config = dict(
    num_hidden_layers=12,
    hidden_size=96,
    num_attention_heads=2,
    num_key_value_heads=1,
    head_dim=32,
    intermediate_size=256,
    vocab_size=2048,
    hidden_act='gelu',
    norm='layernorm',
    norm_place='pre',
    norm_eps=1e-06,
    positions='rope',
    rope_theta=58500.0,
    rope_fraction=1.0,
    qk_norm=False,
    attn_scale=0.177,
    bias='none',
    tie_word_embeddings=True,
    parallel_block=False,
    init='normal',
    init_std_qkv=0.0868,
    init_std_o=0.0,
    init_std_up=0.0868,
    init_std_down=0.0,
    optimizer='soap_variant',
    learning_rate=0.00985,
    beta1=0.95,
    beta2=0.99,
    weight_decay=0.08,
    lr_head=0.0155,
    max_grad_norm=1.0,
    warmup_steps=200,
    schedule='wsd',
    decay_fraction=0.915,
    decay_shape='cos',
    final_lr_fraction=0.0,
    batch_tokens=32768,
    max_seq_len=256,
    doc_mask=True,
    train_tokens=93030000,
    max_steps=2840,
    dataset='wikipedia_en',
)
Each number is 128 + 24 x the weight over its row's rms, rounded and kept within 0 to 255. Layers, rows and columns count from 0. Numbers have three digits each. The size before them is the row's rms in percent of the matrix's.

# down: layer 9 MLP down (transposed), 256x96, rms 0.207, rows 53-181, columns 48-95
# up: layer 9 MLP up, 256x96, rms 0.203, rows 54-181, columns 48-95
down53 097:105126085140141139141107117096121089129139151124165121159120092156130165094162115199121117121122132119150107119110189134148114100089126151125103
up54 105:093124130142110123097134088135133097159108136127116090123109141123149115126163130119136145111141142146127129103134172100077124127091130101162183
down54 112:112136127131110154130181128181100109154111117147147115094154125132129120149097197146136103124141092112134145156108103157161117186131127127082108
up55 108:111087150126124094124130126132143157152152128126108140146113123096128172129139124141114081132108143110100095105186163122154096149125109108124136
down55 105:114140117115149147144142142150154145130135121129125133080123094076123155116147080139106125128136154121120127134128151083160131157096138081129162
up56 098:139127103120140100086115125132154116165159100165076125130130124179126116087167110101139113141111112109153170121131122149136161187125124107177143
down56 104:107121136123147144128120140136122173157143161107145130179109158112116161120092126134107118118120147148110123135165186111154117102100165139088147
up57 103:148091098128096138160110113101120118120081139109167165110189103132130127136140145123171195145089116149125163105116141131148116093123167119159147
down57 100:118132115110149120106155142135110117108147140149100150121150125099120100167106170120116133157151099078123086116086083135159194146102174121111127
up58 096:118100118149150163107147197136135129129173084157128143093107180145169134098164162153138144128104109150142095146166107148154092120157142164119117
down58 086:138132133112113158157145093157098117121120161113135081084143125128157122118193140157118114147130129115157101120112099160149144140170124126136152
up59 107:102127098139094143109137128091129078132162110163102152088130127136112135150136123151124162144132139100129137155104114177110111098128126122169124
down59 108:135099145135114117113115135171119106126083118131097101158085134154104136141081106117123143178108171133120129112139154140140140081096150133126107
up60 105:165141133129101133100132138093084106152155096152148115141167162147132059147098155152149141119152147100174152118148139137097114158127140125105125
down60 106:147118107135113151131139109160151155158107103113087140173112119117094116103143169116074124113098134142133130131158129137142112116114109134156170
up61 094:134178143178157107115119141136118137140126135127103152124168124156174092155097161106138150102133095148148176158146126114099110122090133133105145
down61 104:152117122117107153125094139137123112144117153153149112105086168147108117164150116146112083111126197109134138155114131102150125150082126109118114
up62 098:138106101116144140109134119129153084112103141119108109135083143138124092176102145133191126121073088137112152117134158117151150112102098136099113
down62 103:122137153126125106105140130089131119127149160129105146134148119079127140154134117118174128130126135069115123121077115152144162117066149152135131
up63 095:123157079119098135111138145135093143147127154118086127135142122130141110066133153098147082103124154148144108101130110162127143156154169108144104
down63 091:145108205176097091123090138128172133112124110121151122129130142162159135173085112141108156164126124105143131140096122108112112124107117123138113
up64 104:136106132150146097147112113160105117163121123100111185113125169097148128141130126111097159124133161121127127180053108164153154126106150158111136
down64 105:151101136090173130100144125132109165168150097114126140137126091120110150126126103121121156077170121165115093114173118127137111111136126097105126
up65 091:159147185134142136087152114129145141168121176088085092124119125124119151092158142140125149109102171091126128103135183129104097108130127129162091
down65 087:097100127147158118111140084102118130188162175187186123112138130096114113154142121117187117135132108139147151149131116170107134129127100090108131
up66 093:156073131147133131096123134124095160159111141095116150098133116092118119176140139105111122135130139130102188141122157112170116126115148140144136
down66 094:116104127097149133088125160107138128190141079172168099149132139148126088151142191111125114114140132100119155118173106102147101141141108137162150
up67 108:160095162182117134111173162119119158103125147106129122127079136152140130118149118125121171096158127116202167106107125120123149108106163119124144
down67 104:163141141159101130097080162136157119166134124113095142098152165156151129153156130116116139078131086112133149106156088126182125112151146115136159
up68 107:136109127110118153119132119096114115144148134102130120109113142180132170140127155131142170164092114086130149118101121117092126101098111083175152
down68 113:143159151125137155104125104126138116101132138084132086155154115143161126105148105151077134077159158138174118144098129150125119108130093169181132
up69 101:127111128117148147129138089085164090112105140174081142153096132149116066159126115127101120112149106113079121089130141121136084096106167074087136
down69 101:130128141109088118143161143082090164137131119151136133151126139127096094126144125161108134112124093123140167113171132113113128105100087126138075
up70 097:103112126118156116150145104119128134171164136143143129143126111122131129116115131112134072123151147061169124124094130156195092159102102109119145
down70 100:104154114173128152101138119101116142092127095121177138150149111131158144109135159150085130127097067129136136135138109073128125112156101163146141
up71 102:137139107158117175164153113112105155117123123146099074130111101119139170134141120122125134152111117135128120106159135169097132139137103153130126
down71 103:128088105140132129148066129117118143111137148124159124101132113169145129114149164117119088125140099171123175149132083133148116092149132133108135
up72 098:125154160100095134124127133104141164117112138130098120150150111081142131130105161106141183142125133129129120094121125098164124132140119112128167
down72 096:084103129149127137179132148136129172128125154132153090105136144170116126136118112153150086102125134108116136159099180158084158147029144140116112
up73 107:103122093162138120120127128096135150168142157098173143103125076142117111123117126134139185122145112127118154104139143118094128087129129122125167
down73 095:141128103156142129102147163146160123150120130107170180104128114195148117081159120122105126148101137165169142178134099141135125161174140123132103
up74 107:108130119200134109116125121098137165120189135120143140131133087102101112127109104100119102136122160108121125097126160119098165103096125149141133
down74 102:103176104111124134111127115138151124140148108138114151150096100097124161135143112133100143108121167107142112124160131129117134100048145132194150
up75 092:109147138157099157162111098120106127144104112109101082100112143121112081114117110143156109097134145145126128106105115129141099124111151103097101
down75 098:127098157099112120075145148107138110087121132061136117111133125156148142118151142098096131145110136140106121119187151100129147143064138120133127
up76 094:115149118111106166092151098181154152144129149150114117126146171128136115107103086118138113093105104137134115139106150147143117099149183148118127
down76 097:115112128157125101169094156124101077092100134115158159107113152123134123137094115135127115126138113116133082100094133083077110134123121137117112
up77 103:119115120111109086111130128138108121159121169145154121126185139119109137138142088128108103098130111165104085140160128151074127133126081174171118
down77 106:079135068083155126136129116149149145146128144108149127092139139154135141130121129124142118132139114151145136171112098126121079121127142072122121
up78 097:145139151104137106112182109138129110101161120117124140157120092157135117131123144132133154116124172113071134137129103130152154164153181101088141
down78 097:139096131108123146159099133098148151112100131125142095158120146107127124136156104125113120173139120157154135089168116158105151134165146131164122
up79 095:092103121112106134122138161123088097152115122082125100107168110165166163109170099088135166147099132129131106125103149150089138162089125114133106
down79 109:129131119115147123130142116098116123100127159141151145125109129100095140089109118143123093173173096096147129148134114097127154129183109146106142
up80 094:106112080131144092155152115120083142150131127135113130115132128166155122101162175135174146163097091112149122118158134140093148150125142106079130
down80 094:117097160175126154146123158098092112115135132128085127146110154086179156106121126129111115131118098143122115126119093118118102089167126152120082
up81 102:107093112115121123096088160146124135122157126130150129130102115157120124158127092119131119116100166118134081101139113181111134125109141154128098
down81 113:100140183095107098132100128141115136150148110167165125128121094142066140117108090118119127142105105105154176113158132142169117121080123173107129
up82 096:077142149150146131122130135143138129102167143108117106148152134185091112135157122128084107133130088116168098117175086130146109109177149158131123
down82 095:163114155131115131124113128121151140116122133113148174119123117119119078121168134142175141143137159096092180136125135103108107172118084121117153
up83 098:107147102119131097099113177079095139135133109110141139124153153137127177134105121148104138130126138123093095108111105134160173122154125136145097
down83 087:118159115144096170124138111118131116096073147077115149112104152103171157149158128125112103178147100111109118151156183139125110123162149129115121
up84 102:122137110108149096112155150107122157124137092158136103174163124097115146113114174147146079078117183101138129095130090136147118127153137115120135
down84 106:145138099137118169160116134146146118130141139145106121145098103156109162120158117158097110138093095135114127143073148162125107150105126138111100
up85 105:117110128122110117139153169109118124139143089080146149169120117149135091138141131159154146122153117084149134159108150171108137163103137156099109
down85 116:161100122096140113116134122154159181111121153129127170137121133108121119169092119180151124107143124134069152112151138167102117119119105098111131
up86 100:106137137133083103099151154114123173111104128136108125071107156120071135152118114164135156107113157116104097121138119115146119100151124094101143
down86 097:122114146142146097131138127124097144164152165143153179169180120148123137116118140100148100136121120105146156113088136169148112153144141118167167
up87 098:097166114086111128129076138144191106140139093124107142089177168107121139132148110137128142138153131152164128121151156121141107129092101088134156
down87 109:115147145101159127102164115099087136128104135150104121136130168113129167104186130132135125132124169104161101143128142122143129157113149159158105
up88 105:142129135156100144087120086099148114097160115121092134122138103165089121131143098140160129151117125130159159105147157128130117160118096115140144
down88 101:141153149158149142129157142086161117116171140106150139130122076149156109126153074100117146124108113108098089159156132122110154107112127130138128
up89 098:140123136131087081129084110138116143141127169108159140108135108103150091095121162101141120154111149126135151160176155163162141122131163122106111
down89 089:088165125107133108124136113162100157142135104120120141181152103129114124142172134125112081135131111124134153145121174131124136099154130122157138
up90 103:088136162135113169122125132126166134104168148127140150122184120078138134099103120190172131111137116153153120112148169144104115082144121149071117
down90 121:122105120107132140141105126090177113109131145175150126156142144106130146140054136137134139125158101128152124115118147116166145133137142133122135
up91 104:137133104148131136081109112073133119123139160119114132153116107140150141143147151132087165132177118127128151131128114116100115158139156146148112
down91 106:098146165087135118160172144150094128113154115133111098138111136125109144113070134115141175108091162062124114111062112128139131153123103101160131
up92 102:159104116121096141105108161119124146102164119109149126182147087115097108115143130106133150123103147109130104102129156131145185152134122141142151
down92 110:115105138174135096119152131140117109130131138126137155123140145166122116124126105082121151131184135113125149148144112145095129143105105134067144
up93 103:132138098139133135088156161136133145137189143082135148164125137129087096104127138132204134099165125127119137135120111152139148100128132133112102
down93 093:099150110146139124150117117147155106112086137122113132129159132148160169120135128154121139143139107103112145163179133121142148124143065123147148
up94 106:121123140155111123113156103148081105195132177141137139094135139080158143141106102102127130165122161145123121175127108159119102088148135143101142
down94 091:080124158176142170121146120114078117167118143179175120091136124145141149150114139089119088124070076165155139119091135084133123129142111117106160
up95 097:102119113158120080154096098097145152156112090141157119164138138131165150088131144121120117138129114136129100089117138140103143118137138106126149
down95 097:088122103109149106090157089163134170140159095103100125127138146127113136127172084138133136101094147130169154137091126139100158139117133122132123
up96 098:157084104126140160083156110130132148133114099076133127135159141161130102125087134164152142078128124162107128158094105127079108087130171138152106
down96 110:076145167124100135132172139117124135159093123148101155138151141106146111135144124123109088153119115100134088087119126171130152130115148108142079
up97 096:093123071119104165138143154100105114129125125148182088096138162131114159106155180123122149110129129111144106142123141158158148086171148105148115
down97 088:186144127103166115113162099148090115107126130169097137123126112141098158085105144102130151101113140100128143147134131129141128114216120120111137
up98 103:122142145117095107161138133093104130141124108116149163105113107112113164110082141128182139134127148137120104118092123117132119131098158149100130
down98 105:113124093132119094158071099128092133119135143160163124126169077118088157090111104091139158156145085127119146132160136160133156126092141105071168
up99 101:121148127132140100128147151106116078158150152107123129084080169117133160079075103143138136088121173114149101102135170138134104157095146108084150
down99 100:128136145145133089126103175148099159120131138115132112109159105108133142119106141137157104157125090137112124122075102162110107093161138139135153
up100 099:091086126158122102115115143170083134099132143098182157110143174117086133118113161134152168131145099092110111128150112151185138128130128156144115
down100 106:163161171138110137101101114125159128116167101120109155145129136155109085128128107139123130124112113179171152155105117124127163147136134161102098
up101 104:136138112103139118090142158129104132150090068153158118143080138137113156118123118139131130108126111104069161197097134123143114149128142163086110
down101 110:144095142109125105107100107096126143120136143122143137096148090140117132109062127145121158113133129099148089182134125126136185143108177134149119
up102 103:078083159132123100091121108160131096131141104156116146118132099128121172150113151091124102122125137068127126175179156159146145113099142098131132
down102 107:135107115118108125144074096138163113109164144132120141143099157095131139138130120145185100109101130135121125126145107146122133169142172144132118
up103 099:110111114129105157112140130131147121138106176114118149149124164114078154067147095124113119182102166135148091071167152129147155133123110125118107
down103 092:145109130113182084151112136161124129124144104100097146101097154128100112078146149138152096114092132090131125119111162118135091120166148142157094
up104 091:143151100094106135120127133142116149100118134166179137115141114116141133120140122139137095090145159125137112132166129132123149114126095127125139
down104 092:186154144102130131116120110103092123091149141171179130062161130100102159164132125127106153127142141125135112120136113112100133136123123117107124
up105 105:124073121111112112124133139094116169149147098169113125152136156148113104115126130133142087068098111146116132088104167112160147115098155139156112
down105 120:146097128135121133145133099123129124131123111137136094135086168127114126157108122120116161113128106136186132142139156098106117156193119094156133
up106 096:114125127111087111097157114098168125098139124111153137098149166166193168133115167102168105124123099125142095151110107157179125143131130135109120
down106 093:141191153150122113109095101138134110144163095127120141128112167108135146165142125097088173151184077128146118090135166127100124134096123132123127
up107 105:082139131134130103124147111104078111153176116113126101191131126137126151129135111125147151146133149121138117135153128130134136095121150150168133
down107 113:133142137128174142109096113139133113121120133110137097104134183117114116138095139113122155115107132126108096201135181106127127085111154109119145
up108 100:142134110114109118115157145086147166129129122114114133116163127148160189105090103135124097132125115140119164186105083144164160102128191118126095
down108 098:165143110133100152147118095158125121111117156135125130155084117108146137196140147115137133135120150114111104131146175135152146139094128097110093
up109 101:087152086139149099101118140160133101121148170106099116115124145119132187080124110094130132109092136115148106142146159135131148120150092163169145
down109 094:155112149126099151119164118067136107159107145128117126180140149089107115141169148108138154084148129090076117080158106113101134128127119093140102
up110 098:085134150104122089129124129093134134104136114139103115160163118130124126110143107138140129103162078113148174098131117144131145176122135116109116
down110 097:102186144119114146090157155134125109144160116143142151110126157119092146136096154119132151140135112126148132139157126119128127100086107121145090
up111 104:106114121177119152101109185140121138146153153112129109151140132098106133106106154157114143117123134097148119155141124103180188151117131110088144
down111 087:123147166155132130110132133104122099108121121099166106157103115125156163126091134106142173148113128106146124141158126083140149133148125113160144
up112 086:169125145179147151120147102094138126186131141101125103050140128091118178135180144128126124153135167150146153117134103146150151130100166152159108
down112 092:108134133107126115107164143089122139125108133188147144130139129163124123114117119131100167113110089172167116098107110128126120121155106120103134
up113 114:113116106134156131127106114111131121111106129114121099131106133123164171148147146110143143115150148104126133135151092128126173127111106115119145
down113 122:159105159110160077143178135126129113046162143130109123085154116118097137112114122151110114156142111109113135151079137091087119142095115137120124
up114 113:080099135167078149099125131147138132159096093141143118186118135166145121090119107119176135117125176145121143131098166124122120171140115132141135
down114 110:146109134099141101116144167138145138096147112122144095090126088126175101115111094114163128159094144128140155111152100128159153109139142118119150
up115 104:106168160108138130127108139130143139131158149089162127122174135132120152114146054100134133117110109116141100200135126141141111099120114091110145
down115 105:165141124141099131085107134130163158124132120115144142109084109158131104120186132100157142097130098093135180127070138130098125130121116129112149
up116 100:109112137094128096109123119154146090128159096160091114128112173062147132096142145080154113129150109140116139145119142143089141110140121107165187
down116 105:133182152147135151138110118100139094148125100122149158186153096154116138126115121148156138132136143129154094126173102143192092125156131134140139
up117 109:149134154142107155144121145141102158150156125146172149144163140093139088119137137128129098111103138104168100159100153084138129095105142133149121
down117 108:095104088126131117106159112104134120109129130141110099113173151112124134089126172120133093105102113109163144154091195173132116092127140163103126
up118 112:152142136104130146107147208114158125134122119128125146152117174119160157120099112155103134151168130136150133110136152109115129088134188146157149
down118 101:143131125137133141128139135125138107087128109146156080146091120123145104123068148114105170150127184144125117153157179093111165134099154120119094
up119 100:105111136106139148117124153108157159147139128119102160138103154112136139127123138110134107146114168130166113108086137136087183110100095110157143
down119 103:138119110087140118125105115161145122138117159160135141125125128126151112140090087080108113137161108145147125097156086098116170082096141152079136
up120 097:128123097164123126103115148103094111126094128153119068119136115130148132115141151094124107107188144123134131134139147092098123139124140101107156
down120 093:126106129124084102138111095114137113126116124089090147156111114115126123098134127122093151155116100114122151144125142129133119101197135129164109
up121 096:194105089123143115136117084153094106143153109174161113107105139159115170128096103130149157157137178156146142124105144079163157099130120156132122
down121 076:101156115151120085086159134122170142113160092129068120151123127110092132144179114128115157116103108169118150150135121163109083120121087140149103
up122 096:077136097129119142135150109124183087126082128127139091107111148148125134163136147132131142141142116117109155149137163104143119143090134188085140
down122 102:100123130181141108110135120125162124103113157129158103122096119160128140111129131143105154151133138173147144139119133128095130136043189156119143
up123 093:130093094130123123114111114116137123158136154119152097150080137151143137095132115123160150155187125137081159161135134124170133146203157140149126
down123 080:097146164159093097104096147142132161099092131133120158139180123088104130152131153134113127132075091155109139115121125170100103158161130143134116
up124 098:132139128144129121138173194105123102163147120101109164075158133166098123129117124114099140162179116145129154127139142165144159150091123153154108
down124 093:126129137112153132073165125169145107130147151132157129140111107119137127086129117163149083158139143140120151148113154158174106151098126131154172
up125 101:146135160127089108102130191132117141139138128130135131127137177095132132107143159093166191104183135117137171086135122164103149114103126142156126
down125 101:156167109133139094139097111165153114126144164158163117110139139123130113123125159131132152079119109096098094121137130112147154152098144116140161
up126 098:129108122166072157119139114131187127138117106117136179134131111106144120158160134123098103129126092139116126130103170075152163132085139124108161
down126 103:112102134142148134137135130115180106171116107115129152133103126145130105164111127185114164087147132110127137145124163111182144115129141132186112
up127 100:110159082157135145103128098127144157128171128121131107144114104123108143077128128161123140146158117145118106135117143174117132140101153141125109
down127 108:155106106154135106175096117134153145099154174156162142112118100127147096166103131135138125126143139120114167125144140101126106141088098180101119
up128 099:161120109154095135080133120109132146129150123112120148126139133130137143133116154128138129100103069142149132115151121143121137098164128106145126
down128 103:091124098128163165156128096129112098143140096151162158143127121108173164153127127138120142165136123123088154155097113113082129079117138125116110
up129 096:104094127170060130128097111118106129120119110101093138109158105115151112115166125120117133117163150112126157133110107198125092144150157152109140
down129 096:124139091124106169130097151150090125117154170144159076153177154093108118122113111142124140153063113100098127122135105089121159110154101120131092
up130 104:106129127130123096146108114125108175179124151142100114123130154127137094135169165114111132148145184103127103142158113112150106144183111101165106
down130 096:127134127104142119142110092117107136106115079111053099125094139127134128174159133109119125126152117096165127079123100132142102153186106110131129
up131 091:108126132133144132105117122144172154130098155117147058121156176127128130127152138135173097122148137091130135120152161120175148137149103154168151
down131 081:108111135134114129092133119108128128145128110128138155145103126109100131109126110107073105139119105183112097164136082123131081074108172135101084
up132 105:125113124171134140123152127148069148121125097093140072154160112119139128074112131151147139112149117131102139125124161149116137128099112138143088
down132 103:112104158166098111129121112148100158169111123105088162116139157149094120143150148134097120139141083106158155150145140103160095136151124115123181
up133 090:100154153128114109103172160144115141160143140133113160152112151149145166111110122100149119146102137091132138107101108125143167162106127129134152
down133 087:109155104097151159120138141101151109130151104137106088158105123125131108103165093150135089153137164136120111129139141107163137126094119087132147
up134 088:078117140092141113146152119138145127093139118117106061174150120144147093116172121140163131131152123097115142153101148135124102118161139141101138
down134 087:176125111101123083096116112193093102160115158129120146082146130132077139125088142126109137108123146166127109147100134136126157089101122130082158
up135 111:078146162124147123125105137107100074153125073077158156140158122157130118141103165130180097128137149133103138094119131120163083088139131165136170
down135 112:077142142116155100170141126162130103125103155104083135134165130201142136111090143085143113115117100138155158131149117092143120071144095104171153
up136 105:161115121101084162123168135080097169141142109104070075087122118156115118123152141149141168130138148127137102149148099145083153135145146120127151
down136 107:179128141143133109076168085146140150113090142150113127168077109148146131170135132172163153114111091133111153115122136137115101108136080162120100
up137 111:123097199146105125110153147143156170127151136138094130152124117128120127140109101138122135125163104159152126148163106091094154111163104124164127
down137 113:145119104083100105172143125106109135073143093155108116143138146131146137139088144109119120126108129164147137132132128088155126165101129142077165
up138 094:134146117153118131082116149093100151141153112122141115121132138094113090140141116162128135159119137142117129150113159159171121148118136174115100
down138 086:133161087104136123115107127126131110140124139104136105163118118108153137142125109119104060103124130160140145126105142111122136148082152125159173
up139 097:142127080097129132066156150146107113115122187122098129144154133111145155143125127143088139113134144138121126138126107098123118106152130141175129
down139 090:123162123143108134149113120088130144131120137109138091153184157154122138108136095174150127097138134130146189125143105129128103129139132146105154
up140 096:128132152127101122103169210129151107067096126149139113157161106119097116162144130139162189137135099134165119126118116134135136135155148130131090
down140 086:096141123135116114127121120128111123153155141037137145094120135154156162120123113113111097141144154113098108132109123150137128135173075098115160
up141 102:104150121125108115156162093125136136148117111161118126175155128115121134099168102115110150105068126107150169149101135109171164133171143119097120
down141 099:134131159146157090095143181164145146080116137127155157118137130152113123152128167208141135147178103136101132122128104134086131116109099140145096
up142 108:143139086104125144136127113056100136131153126101132133098148143112128132139103188139119126106132137107120132106072133121151117141094115155112120
down142 110:143082136121141084081128105117159094130117167114096157168138120075142106140128139074128137122150129180132148140167145145133108133123078077095126
up143 089:112112122118123154117063139140142163156133122109104113135102138120091153138117148136120197155135139101099119156169151158152120101125126172132167
down143 096:115139119137119105131102099150120118143175170134153150114159092127115180114094151141121142115119106126135105101162121116084148086109149125163122
up144 093:180124077137132095099105145126105146116126158132130124152095161109124095117137139172138104139129136093151096155158161170145097133108082119120149
down144 095:142125103108154119105150148135105127108140068107092147107103144129146126136154169088111106128131133114109129087118120108133125137144118167124125
up145 105:122110161100119149128149143110140130128160145157131106133121139151136128135120140177126120133121151146130109128114128118185110161135102137141160
down145 111:124101146136157124110117157149114128111105118119134149179049126146110145167119116135161134129146124134121142140137128116083129163113102122151136
up146 097:130114144109118156090123100102107141096117148145116085113108107136128104121103110115114123119128139178179151088186106086133088098139148129108096
down146 102:103147121166160136129149097095136098150094150099092152149143103102118101143111090121157128137164142133160136109153123090133139102129103152134195
up147 092:124103101133129151153095144124144151154132127174123142125152103123099119158095101121160133112165158134102134122129105127124166123151143183121117
down147 093:113176138154155103094111122122116110141176129119191109121125120136099174145111151105099130112139071111134140123136063134154155108106139110136141
up148 112:095091125156091102120147110103122122112156150161102074134131137135112150147146133146145061058105134133112142122119154133117114115119128118140116
down148 120:116165119102137118126153105121137151126116133120143150131146110159155094167157154105149148169168115129102119090126113118129173124092157141104137
up149 101:122113130154118139099117143128127150165148168165125128121122129128104110110178126130116146103127112112100135144147109089141133080113132116118146
down149 097:133108102131140124151106111096132101121105125094117116132110123120136114135109134112141167116137098146151169127118150150134159141137128132123135
up150 112:151130120145140100080154133163093108152146138139150088133129124114085146174105153110146094135135132127088160139143152163139147173113140098108158
down150 114:102126162099135134076130128161098135102160138170163123147152142116133137147131128177106087105133148162134100116113158135135092157134161121127115
up151 096:131101152165118102127131115100091124142132178108102099156090141139116147105099152119126129111135141115148128133128118176165109106145146108149163
down151 099:142113095074091166122143101153196148079094150148136117068158152120087107134149109127133101140121154137108139138129150114153121122111113106136147
up152 093:114136113123112135112132095130110094144135111065097120158138101151139103125124158180108138084117153131139114102104154171139148129220126120093161
down152 082:126154156120137110127128096145141141141136127116109120123134122142142098135126134138122138121124112079141089141112110124118143116255145099152178
up153 106:150143125124114122098100149154128156134129120131130137080150136155095162105134144138153092124122145124085111114119121129149140126110138150099182
down153 108:117137136092140191170159136155131124146112100104095178142097089143111124123142101118153126159091140166133113136093130136118154150148127111085154
up154 096:099153180191092142127173085128149163144151130122063145102116128133179093116144113117091121121145130127105110131124138158135095098140137136135113
down154 097:139110094150153145170109156150149122128140130135144129086123129103127160142147131092162123138089124124133135132153122051122155165153123154144073
up155 099:142136132156138122111118124136104138147123076130109099155122107127110128080152149137122124093160110101131156122112079107102113120148132163103111
down155 094:118158100106093165147153136129124098117170161144146115134113139104111131164137128157123135159093145132118108142097085083109157141099137126078101
up156 103:131172126128093163113166156112110178142146150116155106084114092126113122166129135135123123140102179115116133122150088139138148086136083137085142
down156 099:110081162137122134148124093132149080131105097140099137129113130119124131160056140170131157114083063120151119108096152096131144165132141100134161
up157 106:122139149159113116093125134149128116158128163135143138096141112165115119144161143140176136090128126108120131135136149120078167132105079135154109
down157 102:140127136129120127097144125135165140116120119128138108110135139139137121135134152146158141114078113138063103165167144085097104152140076074130093
up158 102:131187095185143151125103143124132157161140153142141132146150139128067121146133115146147071124156140159130125102148091126169099123143158120103136
down158 103:127116138114117126090109138134108097109102118108122116156111103111120149133083100086110172133137113131169126109125119112099124117132114153148118
up159 092:115139122125131090080115149092129126124111173140165106136112089141159159150127165143119109179157157090083128118169113129133093114169104182106099
down159 102:124177144122159089112063159110162129107089120129134091174130128084136155156126152142134111129142133129125149131109135116145127100072105094151158
up160 093:123121122148107125102093128108168115167192151152116142141185157131152143094147118143165123128117125160126134112132118065156129111143107117125117
down160 100:077132137123133119119122087097139112119145129118108151145096142168152141099126128091098098157112132143137115175107145099172141160099138138145146
up161 095:148177113144094127128130125161138119132151145139135114136131118161107128130109083152141115113146079136112143104130184134106146100153154147113175
down161 089:100132082103166151141127160118104098147106082085075139123127138124158149171105134134059114135078141122062099117143107114135107152130109141106129
up162 107:109120105117112115124087156161096132190084147103155118144150131144113117112110110140127172146090160113129141110175164140117136140106121132175148
down162 101:122167146117095129109191138116125160101137122120117159136123128132137115125150120121146113108142158122121131119143123151142161123108170135124114
up163 095:070108132120109149097148143120119135105129088137081131150106132123111116112104140159111161102136163077124169149136142167128125137168125097094135
down163 097:144142113136161122102107130100134162105153095159129129122157099086103094103148132142150157129141114137111144147142104141116146141067159121172120
up164 105:113106143109159104149135172168112137123138139140175101123107110170105118123103118160097083135122169108160149131132144154093172132125147156151150
down164 108:194125128140088150115143081141134144111101140112141155090115166086101141081104147092121127148145163099121085132132119118167145129152131088087108
up165 112:135130142125145121128176134136139125159145128092143116124149148117066120188147089165168152125147160118156104108123106118132106127072115097122151
down165 112:136119130187123122125144096183127093133112119102139169143135146126148174095142101130131121101113142128167143121146125063092155128108097093137099
up166 109:129131112124108185123101124141168143113185129131166114126123192128106131093128103119143137145108164139154097136123115164118147115123123135114113
down166 112:123133113175156129149122114130118098143102146127124166086167154117100152109098132111131102115146130104134105133134140107126149121141120107113086
up167 096:130131130121111159125142086172112130129138130094108119159130149127144132117105124141097097135119154146176103150197169127121168126152175076133125
down167 094:130126150098144096159145119167138133158128094159143127124098109096131112150156155129136114155115101097117156112086113104136163164164120141127155
up168 099:105186132151127103061122131088119097091163115152128132122139138153139119147111134133108136105153113136130155131116122087151072124126118190101128
down168 094:151137146134104170134130089171114145162084162135098115129122191128093087102138147137113110115143153157144115124134133171140151165163130122093084
up169 098:080159170135125119098187134112105149129129130149135122190120140128149124153146152167133116147127132102140144121137066142114164119132112158102120
down169 105:176108113135140158125110137142119060150154113144108172113156156126112098136135111088137134107140154161094125092158121139104099161099081149157155
up170 102:106139106128115108144117097100121162130092126124104112166120126064131159117124108099154125088141122152107132107094125124207128127120155146128155
down170 099:167113163146149086107113093157125123144143134139142114095165126144134133120157139167162103118152206134093115141126113106082102152107089156125121
up171 099:131111173135125106167170136183161134091139126123104108144152130166102106121144136086174155163107105111156142118093141129132125133107118133101116
down171 082:150110110172107138107126154092125112147107113151122144091106151133146142126124141105134093142126159098121140127134164139122119162199065158116105
up172 095:094119139125146174142098134099136118162121102139168108124175151123138121137138148106154153142178132137099110112130130169152160109147154132136113
down172 087:184081121133129092094177079111114139104129143136099172127163169112132148076124165152120135123108143165104155112115103128128102126168147111166126
up173 097:122125169122128094099147158095121142128125157140088124147135154099050188126147136113118085162146124146158128135126088115146113123136160107115131
down173 077:147133081139142144166111110113121129159176125130151141143127110154172103154159089152142120123114129114100105148168134135135116158202121149154138
up174 101:169149103114118173117104171134152098149107131161130131131108105123100118127101114105130154157136122148140163156128156129131151084118141104174129
down174 102:146116095102172151093170129101097134115128127128133083159097100107164081108121115114117100116129163112140073102128088144120108107114141143112106
up175 103:168120107118139148067167095117096142137117135117119115116172122135121105156146139167124109135128152104102137087186161149109175127111132068112188
down175 117:115113142118139131126125109168147106150142160140139092124085185113104128130148104123086128083138137122127125080114107072131132140113096143145117
up176 105:131146154128143098119163172122170095152110124103127121112128113135128118143133144096172107092142117158127091149122126137122120123108131112134118
down176 108:099138102149110167126117128135113111081190096110108146131182138077127133129150094185101161159158163111149174148134108129142130128081149144147113
up177 109:134159111111146135149139132155105155104151100117153129135143151093074105153122137100125129146128099104131133108152124141150074059121114128105108
down177 108:146114108113076126135163154098140114098128164113086079154110139119136162107149124128123108112125155146100117144115163124129121123099142168116125
up178 102:090125115137143143099107132123102121148183125151132103128153177117152150098146096136138120144118145117126095136092124146140058103159128133103122
down178 094:153175133174097140123089104128111119099117153137118151102112122126096156142187129136148108138126145146132161141102140094097128179125125119103152
up179 108:126123129139086087117117146102115118160130164113169120136159132124076114120114163168165153078113128138121082122108141120122119086132116081110123
down179 096:126128104088151145122137177129147130138139094119134167113111119163129147126164112128116128102109109225114137109143117120153113145171113152134146
up180 099:136095159130088172136149100111101138120143114134144105127140107113164152150127136072111100169136151161115116162194146110111123095123137090117084
down180 103:086131109136176146127111154125088114136145137110099148155166150157121120103111102148113130104158099117131177158118102185126151142081170106144110
up181 103:125149119114113133097124154110084121169125108137160122154131100146114088088161103093124108133113137150105069069122109131135153105099139141136101
down181 109:145147147104113137158155107145118099134148155156159099116143187111129124105132096135173135166120095180104092106134138124153114108078128124135131